Each number is 200 + 20 x the weight over its row's rms, rounded and kept within 0 to 999. Layers, rows and columns count from 0. The size before them is the row's rms in percent of the matrix's.

# up: layer 8 MLP up, 1024x384, rms 0.0467, rows 758-792, columns 320-383
# down: layer 8 MLP down (transposed), 1024x384, rms 0.0415, rows 758-792, columns 320-383
# gate: layer 8 MLP gate, 1024x384, rms 0.0481, rows 759-793, columns 320-383
up758,102,217,212,210,226,189,236,203,169,195,178,192,219,201,208,176,176,204,217,175,176,203,171,181,189,231,184,219,218,181,183,191,172,206,238,212,224,207,172,226,201,234,236,179,236,205,216,197,173,201,202,193,209,163,201,211,190,201,185,214,208,191,184,196,187
down758,104,210,230,187,212,185,194,190,197,168,208,191,200,211,210,216,188,216,193,172,194,223,192,209,202,216,190,202,210,184,185,194,211,189,209,173,231,210,195,216,201,190,210,211,219,214,231,221,176,217,172,156,213,229,187,225,217,200,211,194,190,172,226,174,173
gate759,101,215,158,178,184,221,192,194,233,179,194,228,238,179,244,209,210,177,195,169,242,144,200,189,196,234,211,208,217,178,186,238,213,190,180,218,184,184,224,172,165,172,183,156,201,215,159,221,178,211,177,172,212,217,210,250,215,197,239,210,170,203,180,209,196
up759,100,189,202,186,221,203,223,193,201,197,178,202,231,200,196,181,180,148,194,203,201,217,162,198,179,195,188,170,234,212,199,246,167,180,211,209,221,186,228,215,214,176,184,174,213,173,175,182,192,199,162,219,207,234,195,204,214,210,188,194,175,205,218,193,179
down759,102,211,189,206,204,214,212,146,179,173,209,200,156,168,239,196,211,199,219,196,187,200,211,177,184,176,196,163,188,182,196,207,196,200,222,200,164,238,183,200,208,199,220,212,194,250,217,195,229,200,202,178,219,184,215,194,179,166,206,193,245,190,201,206,179
gate760,097,225,205,208,204,208,165,199,219,169,181,210,205,216,171,197,180,196,171,184,194,201,200,192,179,196,196,215,231,206,192,204,218,221,200,229,176,184,181,204,213,214,218,196,224,167,185,193,193,214,196,195,208,210,197,173,187,232,211,217,194,211,195,161,218
up760,097,195,202,175,239,249,201,177,207,220,184,200,222,184,179,187,216,213,224,184,181,202,186,186,178,194,173,208,221,191,153,195,195,177,202,211,149,235,224,192,207,215,208,181,212,207,183,220,201,229,172,201,176,194,191,191,210,203,212,209,230,179,201,179,224
down760,098,205,215,164,188,207,215,192,217,177,174,216,167,236,216,242,233,182,184,204,204,233,182,185,216,209,234,161,189,231,213,199,210,208,176,199,203,220,222,217,218,201,196,222,218,201,182,213,203,216,218,213,199,205,168,183,182,207,191,194,243,173,222,193,203
gate761,100,183,157,221,171,196,203,185,187,220,209,207,198,205,205,187,218,225,178,198,192,207,221,206,196,192,184,234,183,204,216,196,219,196,179,190,197,206,208,237,186,218,190,228,219,206,210,195,201,191,195,191,184,183,188,204,194,193,183,184,205,215,190,205,207
up761,103,193,183,226,215,225,174,191,224,196,228,180,172,212,188,217,211,229,186,204,199,181,220,184,188,145,181,207,181,192,179,174,206,176,194,178,197,214,186,187,173,201,220,165,230,224,184,187,240,183,215,237,250,205,161,188,222,221,163,193,214,219,184,209,196
down761,101,178,184,192,175,207,210,195,214,215,188,210,162,226,188,175,162,204,222,197,232,217,222,272,209,209,203,244,215,183,219,183,196,184,185,226,238,184,237,225,182,208,212,206,160,196,213,206,215,214,168,220,149,217,196,194,218,182,217,183,195,202,217,190,205
gate762,096,216,206,192,219,205,212,196,189,184,199,232,207,213,195,180,173,223,220,216,175,190,177,178,211,204,184,186,215,175,192,230,179,196,236,224,178,206,187,197,235,198,208,208,190,211,198,200,192,210,170,215,209,235,185,191,194,187,202,186,212,161,220,214,201
up762,101,237,216,210,188,201,170,194,227,230,206,184,187,193,191,190,165,155,163,178,221,198,200,179,205,208,163,200,177,214,174,230,213,201,221,195,202,190,219,181,225,202,184,209,204,185,172,186,195,177,181,247,179,184,173,192,201,201,236,207,170,170,193,208,236
down762,101,237,170,240,219,208,192,246,197,209,171,193,187,209,207,211,233,209,252,182,220,215,188,189,202,195,218,198,196,205,207,200,236,189,205,173,212,187,215,222,207,231,244,204,191,199,196,217,210,222,196,194,190,214,166,188,209,180,218,228,212,207,187,148,188
gate763,101,214,221,203,213,191,165,214,198,221,160,184,212,202,214,174,167,210,211,229,213,171,206,170,219,183,227,198,190,226,185,207,212,191,170,168,233,192,193,191,192,191,223,199,203,184,238,234,150,230,219,164,207,178,177,223,182,196,164,186,191,221,207,221,199
up763,097,207,196,195,201,180,202,219,205,189,209,224,226,181,192,178,177,241,195,234,233,230,184,208,209,213,195,200,182,182,191,173,177,191,187,200,220,193,196,196,164,206,222,239,230,202,214,211,204,206,179,225,217,205,204,197,203,179,193,207,210,207,210,233,179
down763,098,202,215,190,198,170,163,183,196,165,203,189,199,183,190,202,210,230,195,227,207,218,177,207,158,179,191,214,174,183,211,235,181,206,224,212,151,230,197,181,213,238,198,200,210,222,182,174,224,178,169,209,167,202,204,219,227,176,209,216,204,168,166,152,174
gate764,100,226,210,216,241,198,220,220,190,147,221,204,228,175,216,189,216,167,183,196,177,181,174,216,239,247,212,232,230,191,204,189,192,199,152,172,274,188,196,178,188,188,184,185,179,191,215,222,203,220,182,194,180,191,173,185,185,156,200,237,233,195,186,223,175
up764,098,214,219,176,208,198,202,173,193,196,215,132,197,211,184,182,196,230,180,187,185,186,214,175,208,170,188,213,175,183,162,204,215,180,220,190,187,204,225,197,180,170,196,203,209,235,211,202,175,189,210,178,211,210,208,208,206,211,190,204,198,207,207,154,188
down764,097,194,208,197,216,219,185,167,200,188,182,208,228,187,221,171,207,212,181,172,214,170,230,189,223,222,184,181,168,207,226,201,175,209,209,213,191,190,216,220,192,247,197,177,249,187,170,186,227,156,190,178,209,216,229,179,171,195,201,220,203,207,191,195,192
gate765,100,209,191,157,198,209,207,188,202,195,223,189,230,223,238,223,225,215,238,169,185,217,219,209,217,188,168,188,187,209,161,223,190,197,156,177,224,197,215,191,170,219,178,212,226,202,196,215,220,203,212,190,178,191,187,237,196,200,233,173,239,196,200,213,167
up765,099,182,222,186,186,201,229,228,219,197,221,187,202,197,219,167,209,193,220,214,212,222,185,221,171,193,187,229,212,179,209,242,207,210,207,222,205,197,217,208,226,197,199,212,184,165,179,188,198,198,228,205,205,192,196,169,199,176,211,217,204,205,235,201,175
down765,100,208,215,206,233,182,168,184,215,213,185,174,188,218,221,243,224,202,200,175,206,199,188,191,189,183,235,195,206,211,202,208,198,157,217,197,142,191,169,223,191,212,193,193,194,248,226,175,201,149,172,210,207,181,191,203,211,206,200,186,218,232,191,228,243
gate766,096,192,210,207,182,212,167,205,199,168,211,238,209,154,198,192,190,160,196,212,214,215,215,219,217,181,212,220,177,219,201,168,199,182,171,191,224,199,193,175,191,211,198,211,155,228,209,218,249,233,208,203,192,188,218,208,175,173,196,164,222,210,159,227,173
up766,095,155,188,169,196,186,207,203,208,183,226,221,191,197,230,174,163,183,221,205,171,175,208,197,225,182,199,207,217,214,182,210,197,202,218,176,173,204,190,184,181,208,211,199,176,186,195,206,237,217,239,191,207,197,248,203,195,207,213,202,179,218,167,194,213
down766,094,185,203,234,211,224,164,210,176,177,206,212,181,175,190,165,238,185,175,228,212,206,212,197,213,240,183,219,188,189,203,178,218,191,165,193,184,196,205,275,207,173,222,213,219,160,195,176,149,209,227,210,162,209,198,175,195,184,184,197,190,164,211,202,202
gate767,101,193,186,217,216,249,161,175,181,215,192,186,177,196,209,213,189,223,198,175,237,169,181,178,220,162,193,221,187,227,175,185,219,168,204,194,235,195,222,229,174,218,173,224,198,196,224,245,187,196,168,201,182,220,188,195,189,206,247,182,218,231,172,160,184
up767,100,231,231,209,220,214,184,166,196,189,184,194,189,173,182,207,188,194,210,229,206,215,174,209,161,183,188,224,217,218,200,188,184,165,200,218,179,233,201,187,221,217,171,244,186,193,210,202,214,233,219,223,196,221,222,217,208,202,204,218,190,179,189,154,191
down767,098,215,195,185,201,221,213,204,188,186,177,199,196,194,255,216,199,197,202,210,216,215,189,175,170,173,208,218,198,192,210,232,183,166,191,184,204,205,161,245,207,212,242,203,225,229,178,210,197,205,185,200,182,203,216,187,216,175,199,205,190,228,168,213,224
gate768,105,237,171,192,203,202,189,203,225,204,203,187,225,179,203,203,183,196,216,216,192,156,175,230,238,190,188,192,214,225,224,169,221,220,199,195,171,186,160,164,217,212,184,211,185,219,224,237,229,176,204,208,198,199,162,238,227,196,197,206,215,222,152,206,189
up768,105,195,192,201,212,154,212,197,228,192,187,234,203,182,204,236,203,194,196,225,199,205,215,235,230,215,178,199,188,226,182,184,180,179,221,196,198,179,179,174,181,208,225,203,220,225,218,223,203,163,203,210,214,186,250,196,190,221,178,179,180,217,212,211,209
down768,107,216,203,204,224,193,222,210,181,176,210,181,197,206,197,176,172,200,187,213,207,204,188,211,205,228,190,195,190,182,208,212,195,195,190,177,211,191,223,225,189,245,224,213,205,215,188,174,244,189,204,197,233,197,186,217,194,190,189,212,160,189,213,227,195
gate769,099,191,195,216,179,173,193,183,212,219,213,225,234,199,184,196,180,217,187,242,196,229,204,182,174,196,227,175,182,191,182,211,186,211,175,212,182,191,190,212,207,222,192,237,200,190,207,195,208,233,207,194,210,184,195,181,184,203,211,169,196,216,182,177,199
up769,101,167,188,212,183,206,208,180,211,209,237,177,205,195,201,230,188,216,211,193,223,214,218,196,198,182,206,167,237,196,226,172,219,164,161,160,228,209,211,191,201,188,202,200,219,197,201,180,204,242,185,214,199,159,183,219,174,219,196,197,215,222,182,215,219
down769,100,192,161,193,204,189,185,218,201,179,181,199,200,204,202,208,193,213,188,186,215,199,208,220,176,188,216,183,186,203,203,228,186,180,180,135,227,239,218,226,225,194,193,158,223,167,232,196,181,186,201,227,205,203,223,158,225,179,193,241,208,187,173,244,227
gate770,102,220,220,202,208,228,219,198,198,170,182,193,211,215,192,180,214,173,168,246,205,183,165,219,213,190,210,183,163,194,225,204,201,235,169,195,217,204,143,178,164,205,189,203,211,184,218,215,193,176,212,184,218,175,226,174,181,203,218,205,197,155,190,223,198
up770,101,229,196,209,217,218,153,206,205,227,212,206,256,217,213,201,204,225,206,206,227,201,221,207,199,186,192,203,244,203,198,198,230,233,189,173,232,174,171,228,193,168,204,215,203,231,214,204,158,201,182,217,163,189,198,214,207,201,214,223,207,188,195,203,190
down770,100,201,210,202,207,202,196,232,201,197,225,197,210,208,204,208,188,249,184,242,189,227,209,210,202,169,175,187,205,189,200,228,176,221,253,156,181,211,188,192,225,220,213,194,180,189,198,205,191,203,169,193,198,190,182,238,197,214,197,235,183,201,224,188,193
gate771,095,178,152,175,190,207,171,177,202,180,210,212,206,159,219,186,205,210,194,184,193,196,217,203,197,199,148,209,215,224,204,181,218,188,208,227,198,196,191,219,214,181,217,217,186,208,171,172,200,198,193,187,178,195,233,220,192,213,201,179,214,213,157,185,176
up771,097,212,175,183,163,209,191,183,213,204,204,212,185,163,207,205,219,211,197,204,156,214,174,200,201,191,201,206,192,227,193,167,189,195,207,199,212,188,185,223,203,182,168,193,224,193,177,187,173,180,195,181,190,234,227,185,193,195,204,197,167,212,191,193,210
down771,095,245,203,218,213,224,223,208,187,184,165,186,216,209,191,211,215,206,155,200,203,200,197,215,195,183,207,209,182,222,149,203,221,202,215,174,233,198,201,225,199,209,193,183,179,187,194,210,217,223,209,176,198,197,201,180,179,213,216,208,226,222,208,198,187
gate772,096,171,254,197,220,202,169,203,205,171,233,194,218,235,213,168,154,181,195,194,225,174,182,184,192,206,202,177,219,223,200,193,200,187,201,184,208,176,176,222,240,184,214,199,167,213,204,210,213,212,202,242,163,224,176,211,214,179,242,229,194,189,187,185,201
up772,098,205,179,180,191,212,176,242,184,156,191,193,218,210,232,222,178,219,208,170,178,227,222,215,216,206,188,216,221,222,195,200,191,169,155,217,208,180,208,221,195,186,196,176,187,198,207,189,230,203,226,169,171,198,207,208,197,204,197,200,219,207,222,234,176
down772,096,192,180,210,207,190,168,194,159,234,166,208,195,188,254,199,202,179,206,181,193,201,223,181,198,216,203,190,192,199,179,208,164,236,232,217,224,204,147,183,187,190,192,215,204,217,225,204,180,205,237,226,183,184,232,147,223,173,209,173,217,232,179,204,203
gate773,101,181,225,206,209,185,186,192,182,183,205,231,225,204,250,182,165,193,195,173,181,201,192,178,172,213,183,215,195,212,189,236,236,233,205,193,205,210,183,187,182,200,245,176,186,202,187,215,177,227,195,177,203,193,198,187,183,202,185,218,178,184,194,168,218
up773,100,205,244,195,179,177,184,158,219,220,205,177,227,182,169,143,199,192,211,164,200,207,186,233,216,157,208,206,194,192,218,207,188,188,197,169,210,257,233,189,253,177,198,226,168,208,192,177,211,154,191,244,186,186,211,207,182,192,195,189,194,195,218,215,178
down773,104,212,207,184,218,205,182,186,208,159,214,196,187,183,167,186,163,215,201,217,220,186,190,203,209,178,220,180,191,227,205,181,194,263,196,202,248,214,229,199,233,188,201,233,161,211,230,179,180,182,223,214,191,225,229,232,216,179,209,202,214,187,216,192,191
gate774,101,176,219,205,179,207,220,217,167,193,192,191,184,215,222,196,207,218,222,190,206,197,201,190,161,212,173,212,177,196,183,203,209,174,196,180,237,183,213,171,189,222,209,178,185,195,217,211,177,228,207,211,181,184,190,196,217,202,179,219,198,192,183,172,204
up774,099,212,208,203,206,245,239,198,216,222,196,234,209,209,171,195,205,189,190,215,210,200,191,195,189,180,199,199,191,197,183,216,174,190,174,200,191,212,199,192,215,210,191,178,181,160,191,185,213,199,197,226,218,175,215,199,169,199,245,193,226,170,195,215,204
down774,101,193,173,209,203,259,191,192,224,183,182,179,194,191,181,192,216,225,208,216,198,204,201,210,196,183,225,190,207,175,199,192,214,222,221,204,178,206,246,216,180,200,228,187,179,180,197,192,182,215,208,212,206,221,177,208,208,194,235,223,172,192,237,208,204
gate775,095,229,238,157,213,243,185,216,209,187,196,202,217,207,206,173,182,187,196,209,175,161,207,198,202,147,197,165,213,167,197,226,186,195,220,217,182,246,181,187,174,227,218,179,192,181,185,161,219,200,164,241,191,166,210,209,182,180,213,195,206,209,204,211,228
up775,095,190,205,189,195,202,196,204,226,197,191,219,175,193,201,195,187,178,214,206,223,184,205,185,203,228,225,214,171,209,197,194,203,177,188,210,234,223,221,196,215,205,209,221,237,190,200,193,216,192,240,191,193,198,243,209,192,185,200,206,193,174,179,187,209
down775,093,185,208,204,179,208,206,208,211,213,184,213,200,153,191,242,191,208,223,217,211,196,174,191,214,176,214,233,223,228,181,181,214,212,197,207,200,169,224,180,215,220,189,184,180,171,204,199,217,219,162,195,193,196,243,204,176,200,144,202,183,167,186,167,224
gate776,089,231,175,211,224,227,200,198,188,227,196,168,190,215,208,211,210,211,181,215,192,189,207,180,185,221,188,175,214,219,200,197,209,222,157,194,219,199,232,189,202,207,197,192,179,197,214,199,173,244,203,197,204,212,208,169,231,224,185,208,182,177,154,233,170
up776,094,172,194,217,168,226,197,208,217,205,228,205,195,215,233,222,181,175,204,219,185,206,207,217,227,205,190,174,192,188,220,187,196,212,202,191,208,173,217,169,185,187,213,210,186,218,183,188,223,237,191,176,200,184,214,233,206,165,212,180,176,173,226,170,195
down776,093,202,229,196,198,182,165,183,217,232,223,200,232,184,212,191,211,189,250,164,177,194,209,216,213,209,210,226,229,170,201,219,161,205,212,186,211,232,195,194,194,215,207,210,218,195,210,200,234,167,204,197,167,184,208,213,191,196,227,205,207,191,201,165,227
gate777,105,189,195,183,231,191,181,223,192,237,216,217,214,196,195,195,189,197,209,197,249,207,207,177,230,186,192,176,218,161,200,211,207,219,194,215,218,202,169,220,210,190,183,183,202,264,196,183,190,213,205,186,194,184,204,205,226,209,217,183,229,206,192,217,191
up777,103,188,182,180,225,173,176,185,196,199,177,204,255,191,191,201,237,219,216,191,253,184,213,211,227,193,182,210,196,174,172,185,224,212,193,241,198,191,208,197,193,165,216,205,203,225,192,159,205,212,217,204,175,229,169,232,218,211,207,184,200,250,216,193,201
down777,105,248,185,231,182,198,196,230,206,216,191,199,151,206,193,186,182,182,166,218,148,203,163,221,205,228,212,204,194,215,225,180,148,174,229,191,184,185,207,165,194,208,203,213,196,142,220,195,234,172,197,218,244,220,180,199,198,187,207,214,177,164,202,206,193
gate778,101,202,231,193,212,238,216,159,219,170,224,239,232,189,191,175,204,205,231,208,227,208,164,217,235,204,197,177,196,165,180,227,199,215,195,187,237,208,198,194,188,193,216,190,218,216,173,157,235,215,172,170,195,154,187,213,203,216,200,205,231,195,166,195,186
up778,103,207,200,173,198,234,215,165,197,222,221,180,223,223,196,208,238,214,210,189,222,220,177,231,229,175,217,231,217,190,218,191,197,180,179,184,198,188,179,225,213,167,217,216,210,183,209,187,232,208,205,162,211,215,178,217,185,213,241,197,212,232,218,218,188
down778,104,208,198,210,146,218,191,209,208,203,230,189,226,190,195,194,216,189,187,208,195,225,209,218,181,192,162,195,205,195,245,199,175,191,176,193,201,216,202,166,180,202,212,200,192,180,207,212,229,204,179,201,194,166,189,230,201,200,226,189,199,213,197,201,209
gate779,102,224,196,200,182,207,211,209,229,197,207,222,190,222,195,184,163,206,220,200,196,174,214,219,181,226,174,174,186,204,222,244,223,192,228,234,226,216,219,215,204,182,194,214,181,238,202,157,178,225,182,245,185,187,211,179,225,185,182,216,192,214,199,226,214
up779,103,170,204,180,184,222,236,192,200,216,173,185,236,195,178,174,190,202,225,196,196,212,236,216,177,188,228,176,210,196,183,192,221,184,183,211,181,203,209,208,158,197,173,174,226,238,214,213,193,212,183,222,198,160,215,205,187,194,221,191,185,182,177,203,206
down779,102,195,172,161,175,198,210,205,158,205,232,186,236,164,179,213,203,191,207,213,186,191,214,190,192,212,229,168,215,168,195,208,247,161,208,199,197,201,205,187,182,172,238,214,178,196,169,207,230,211,207,187,175,181,231,196,197,218,227,191,193,171,215,184,169
gate780,097,197,200,161,201,191,195,204,231,172,205,180,235,183,182,188,192,189,214,185,183,190,180,172,190,213,179,213,215,237,228,231,227,197,180,238,158,208,233,215,228,216,200,190,186,186,193,176,164,188,168,199,177,187,194,220,181,213,198,166,236,190,176,190,177
up780,100,210,210,208,236,231,183,193,182,164,207,205,170,185,180,192,202,193,201,180,210,217,202,202,218,192,198,184,187,177,192,183,180,213,205,205,215,174,186,209,209,200,206,185,206,217,238,193,198,231,185,186,203,232,199,195,195,222,216,187,196,231,209,228,196
down780,099,188,249,182,203,229,224,226,220,212,195,176,222,196,218,135,204,190,227,185,197,204,190,234,191,225,206,202,180,196,219,222,183,186,193,202,214,178,230,214,190,189,212,240,183,247,157,207,224,199,198,181,212,206,213,223,201,212,190,184,199,195,212,211,212
gate781,099,187,181,179,223,179,229,225,204,209,214,183,194,164,254,219,212,247,182,191,186,211,204,207,160,220,202,220,203,236,183,203,216,180,217,212,189,198,213,199,203,231,210,180,225,190,186,188,209,169,199,179,158,158,181,177,174,170,161,212,209,191,214,179,214
up781,102,212,237,218,217,214,199,220,222,227,194,193,179,147,207,223,189,159,223,211,195,201,183,194,188,227,179,214,225,188,208,191,175,233,172,186,230,158,195,208,183,215,219,190,173,208,227,232,190,209,182,188,227,215,218,194,184,212,213,193,222,197,178,186,173
down781,099,194,213,192,215,181,225,201,177,218,227,206,200,175,215,184,179,184,187,201,173,221,183,222,170,233,191,168,233,193,173,205,181,199,193,214,193,206,202,216,178,232,215,222,243,219,217,229,200,173,251,200,188,182,215,238,177,207,207,195,173,217,215,197,191
gate782,096,194,198,197,237,216,194,183,175,234,189,175,210,183,210,213,204,182,194,216,207,186,150,200,217,232,195,171,224,222,226,209,191,209,202,199,228,199,203,176,226,203,204,203,227,194,183,207,222,193,192,210,195,206,176,167,225,200,200,176,213,206,201,229,191
up782,096,218,183,207,181,185,165,197,166,215,197,184,205,184,163,226,208,216,207,166,179,195,182,204,224,177,211,219,205,166,211,240,187,193,237,182,171,242,221,222,198,225,178,215,162,175,209,188,201,194,214,227,186,207,242,209,191,175,159,189,189,226,185,223,221
down782,095,195,227,184,217,204,183,177,202,211,176,231,183,191,218,181,190,219,209,190,172,195,206,174,185,200,205,187,201,197,168,207,182,223,224,206,191,204,203,170,207,236,226,213,216,228,211,201,193,157,161,216,175,168,189,172,192,201,211,224,233,191,204,194,197
gate783,090,224,212,166,208,193,213,166,189,234,199,183,173,175,180,197,209,179,179,210,176,172,207,214,178,220,166,176,178,217,207,208,225,198,200,224,194,227,205,187,192,227,185,192,218,184,221,195,174,194,187,241,197,230,205,222,194,206,211,191,181,171,205,194,204
up783,095,210,201,191,195,173,173,230,151,205,217,165,216,203,205,213,166,200,177,192,217,223,218,211,190,203,208,202,215,193,217,161,200,174,206,219,209,221,201,180,200,206,219,187,207,193,175,207,233,201,228,217,199,209,210,217,194,193,202,200,194,224,163,191,233
down783,090,179,195,183,193,238,205,183,200,180,190,202,248,211,205,210,180,211,218,200,191,195,216,213,216,147,223,205,248,179,204,222,191,185,231,201,212,190,176,192,188,226,211,171,191,219,211,214,190,206,172,202,182,204,189,204,210,202,201,237,204,201,209,210,216
gate784,096,199,217,193,184,209,186,203,204,179,207,204,228,164,155,211,207,199,215,171,218,232,184,237,204,201,185,219,205,219,210,227,216,219,185,161,180,208,221,219,230,220,199,206,192,200,247,188,209,184,174,221,175,177,237,198,197,189,161,204,174,192,170,195,180
up784,099,204,187,210,212,182,161,184,191,209,203,199,238,223,165,176,194,219,183,203,190,168,201,227,198,228,162,189,220,161,182,214,185,203,188,203,212,195,195,185,206,185,220,245,203,168,211,216,185,175,223,219,221,224,182,195,189,172,207,215,189,244,174,239,172
down784,100,168,189,216,197,223,206,193,193,146,201,213,201,173,207,213,194,196,224,197,200,217,219,163,178,197,225,207,181,201,219,232,208,210,246,214,191,187,220,175,168,208,223,208,216,168,177,200,174,216,222,201,202,208,207,187,171,214,190,204,179,200,198,193,189
gate785,095,205,202,179,182,218,213,180,222,173,168,219,200,170,200,196,195,235,180,203,195,205,168,167,187,198,229,194,184,184,160,214,232,226,213,210,222,186,189,219,180,236,184,187,240,191,163,208,198,199,172,194,186,192,218,192,217,201,179,211,167,200,199,176,204
up785,095,165,178,193,227,208,186,206,205,230,171,197,176,210,190,193,201,186,150,252,187,192,198,199,201,235,225,209,214,185,223,170,186,173,215,228,192,220,220,205,176,161,213,192,183,208,219,177,184,207,204,198,184,181,177,178,192,168,190,199,184,194,203,205,239
down785,099,215,199,218,211,176,200,186,180,187,218,197,230,192,205,174,202,205,196,215,222,202,170,218,191,222,184,205,205,215,203,203,212,207,198,190,184,228,203,199,194,165,216,185,207,187,235,185,194,189,172,212,207,209,209,194,170,227,208,200,230,206,209,209,204
gate786,095,218,171,230,211,177,182,218,212,225,169,202,188,222,201,189,202,233,202,189,192,225,217,241,189,207,214,243,229,167,195,191,189,209,204,200,181,219,206,230,181,170,226,211,231,209,194,188,166,212,222,198,172,183,188,171,199,175,213,216,195,231,233,198,212
up786,100,191,189,235,182,238,161,216,208,202,178,192,200,183,203,195,212,209,207,194,187,218,212,189,201,180,209,200,172,173,220,186,182,239,185,196,158,169,154,162,187,192,185,209,234,209,223,208,240,231,199,259,225,173,206,204,176,174,213,203,206,197,211,183,224
down786,100,216,224,189,188,186,187,195,181,208,215,198,182,213,252,186,196,176,202,196,191,196,222,204,215,224,211,198,204,262,179,210,199,186,198,188,205,187,202,189,245,212,204,198,225,213,199,224,200,189,237,194,184,195,191,217,206,206,210,210,235,170,186,160,166
gate787,101,193,158,191,232,177,228,181,212,200,184,189,217,188,163,195,200,221,219,190,192,180,188,182,206,215,206,178,239,195,199,222,168,240,193,198,225,203,222,174,176,232,194,201,185,228,239,204,198,198,182,213,217,174,201,193,214,171,194,185,213,163,159,188,196
up787,100,198,182,199,198,214,213,187,199,174,209,221,210,183,177,198,206,199,209,186,178,182,185,189,195,190,188,224,163,229,168,197,177,205,227,211,226,191,185,182,173,207,207,155,216,218,180,223,172,179,177,180,210,203,196,159,236,178,208,191,207,175,181,225,205
down787,096,205,183,208,214,190,217,188,196,216,152,210,195,227,168,192,213,237,215,193,174,189,233,199,217,187,197,195,189,193,201,200,205,211,182,180,210,224,154,231,177,194,221,189,196,213,197,227,228,184,236,190,171,212,178,199,210,187,177,192,216,202,183,224,214
gate788,102,217,200,191,202,195,229,152,218,204,211,183,193,188,238,165,208,203,178,180,202,195,181,234,201,221,175,208,204,214,234,230,216,214,184,183,201,200,223,202,213,233,205,230,198,207,188,212,212,202,226,206,203,192,232,224,186,187,204,195,222,217,235,162,154
up788,102,191,170,209,234,209,207,185,236,184,180,189,169,181,180,190,213,199,160,166,237,207,201,144,195,225,191,199,221,214,222,176,214,207,173,182,219,220,230,216,202,178,210,182,196,226,211,198,193,226,195,194,190,232,195,202,202,209,201,229,238,197,192,207,192
down788,102,208,219,183,194,181,182,175,246,212,205,164,186,184,229,183,221,185,173,177,172,224,173,202,189,167,217,243,225,219,199,199,191,187,183,207,214,232,187,223,179,193,231,182,208,203,196,213,215,190,165,192,222,183,255,193,219,207,173,203,210,188,202,204,179
gate789,103,196,221,185,180,217,222,180,193,199,176,192,159,179,208,199,180,189,198,205,200,194,173,174,177,191,197,183,148,196,190,160,205,195,225,222,206,209,197,184,225,203,174,196,234,207,181,217,220,172,202,187,231,201,208,214,189,163,205,211,224,193,179,186,198
up789,101,197,197,184,208,212,170,173,223,195,210,181,139,206,177,181,176,187,165,211,193,169,172,192,184,189,148,204,190,177,178,193,164,189,199,197,215,234,216,194,154,185,205,193,224,173,203,215,237,198,199,207,199,180,188,230,201,194,202,227,207,199,209,203,236
down789,102,191,219,198,174,166,198,204,190,198,178,192,228,234,189,212,190,228,203,196,201,182,233,218,215,209,195,176,189,201,191,176,225,217,186,197,197,183,204,200,197,201,201,205,215,258,208,194,201,232,217,210,196,199,218,167,190,205,195,192,188,208,233,187,208
gate790,104,180,209,209,225,224,230,215,202,214,208,229,204,197,223,209,206,189,210,229,217,157,236,180,178,193,209,228,213,217,232,194,196,236,201,186,207,189,233,213,192,194,189,203,178,208,177,218,187,186,193,169,198,233,191,219,192,214,196,202,184,194,199,187,162
up790,100,224,213,209,232,223,202,193,219,194,186,158,185,233,178,242,210,168,185,206,182,217,210,223,176,198,153,209,187,210,184,223,185,197,186,218,220,189,204,204,200,183,200,232,200,212,210,212,238,216,182,185,200,175,201,211,175,229,212,181,202,207,209,214,172
down790,098,216,196,194,210,220,216,182,250,173,205,204,192,194,192,234,221,188,217,191,220,209,169,211,214,212,209,205,195,189,178,222,214,213,182,193,205,187,196,210,223,208,201,213,209,197,226,209,246,186,187,177,240,196,210,171,211,232,183,221,211,218,190,203,203
gate791,096,237,182,188,192,204,215,207,210,193,214,202,179,159,205,194,183,177,172,185,197,187,188,227,201,225,227,169,237,190,188,182,208,179,206,244,166,235,198,214,200,202,222,189,218,201,208,197,211,176,173,252,199,215,204,179,174,200,198,197,197,171,210,179,218
up791,097,240,171,211,224,193,214,210,213,221,174,183,192,209,203,231,166,200,205,167,219,197,197,218,184,191,233,200,208,213,206,177,202,183,191,205,182,183,216,156,211,171,187,213,204,213,191,239,222,182,192,223,228,209,218,169,203,175,242,210,206,169,170,195,196
down791,097,218,181,198,191,177,220,187,177,179,177,182,166,205,195,220,204,197,191,198,228,183,185,188,230,193,179,229,196,214,221,182,194,195,188,195,186,199,197,211,185,186,169,185,180,204,191,237,192,203,223,217,209,216,209,193,197,189,195,136,216,190,218,196,174
gate792,097,198,170,191,216,226,199,239,186,208,201,212,159,172,182,218,216,218,197,163,157,213,172,185,185,191,211,211,189,193,202,212,228,201,210,183,204,174,210,179,215,223,209,230,203,182,180,214,223,194,178,207,186,188,210,245,187,246,199,201,191,199,184,238,191
up792,097,214,204,204,176,183,199,166,176,217,184,204,215,186,224,168,228,228,202,182,162,211,146,193,220,203,173,246,204,222,181,195,181,217,190,206,187,199,231,220,226,199,213,221,219,208,169,204,199,184,227,201,227,193,208,185,208,203,210,186,229,192,217,185,206
down792,100,220,225,214,165,202,203,202,182,222,227,220,179,188,205,186,207,176,192,208,177,179,185,210,181,204,183,197,230,222,221,208,224,189,232,211,193,215,188,190,206,218,193,200,243,203,202,193,202,193,191,232,239,188,212,211,244,211,199,202,188,176,188,225,211
gate793,099,191,204,174,216,211,192,230,211,208,221,172,232,208,217,210,206,211,210,189,209,231,202,232,218,158,204,215,199,209,179,203,185,214,208,193,213,174,195,225,196,169,236,184,214,181,212,212,224,219,219,226,237,206,201,217,184,206,208,194,236,202,186,204,216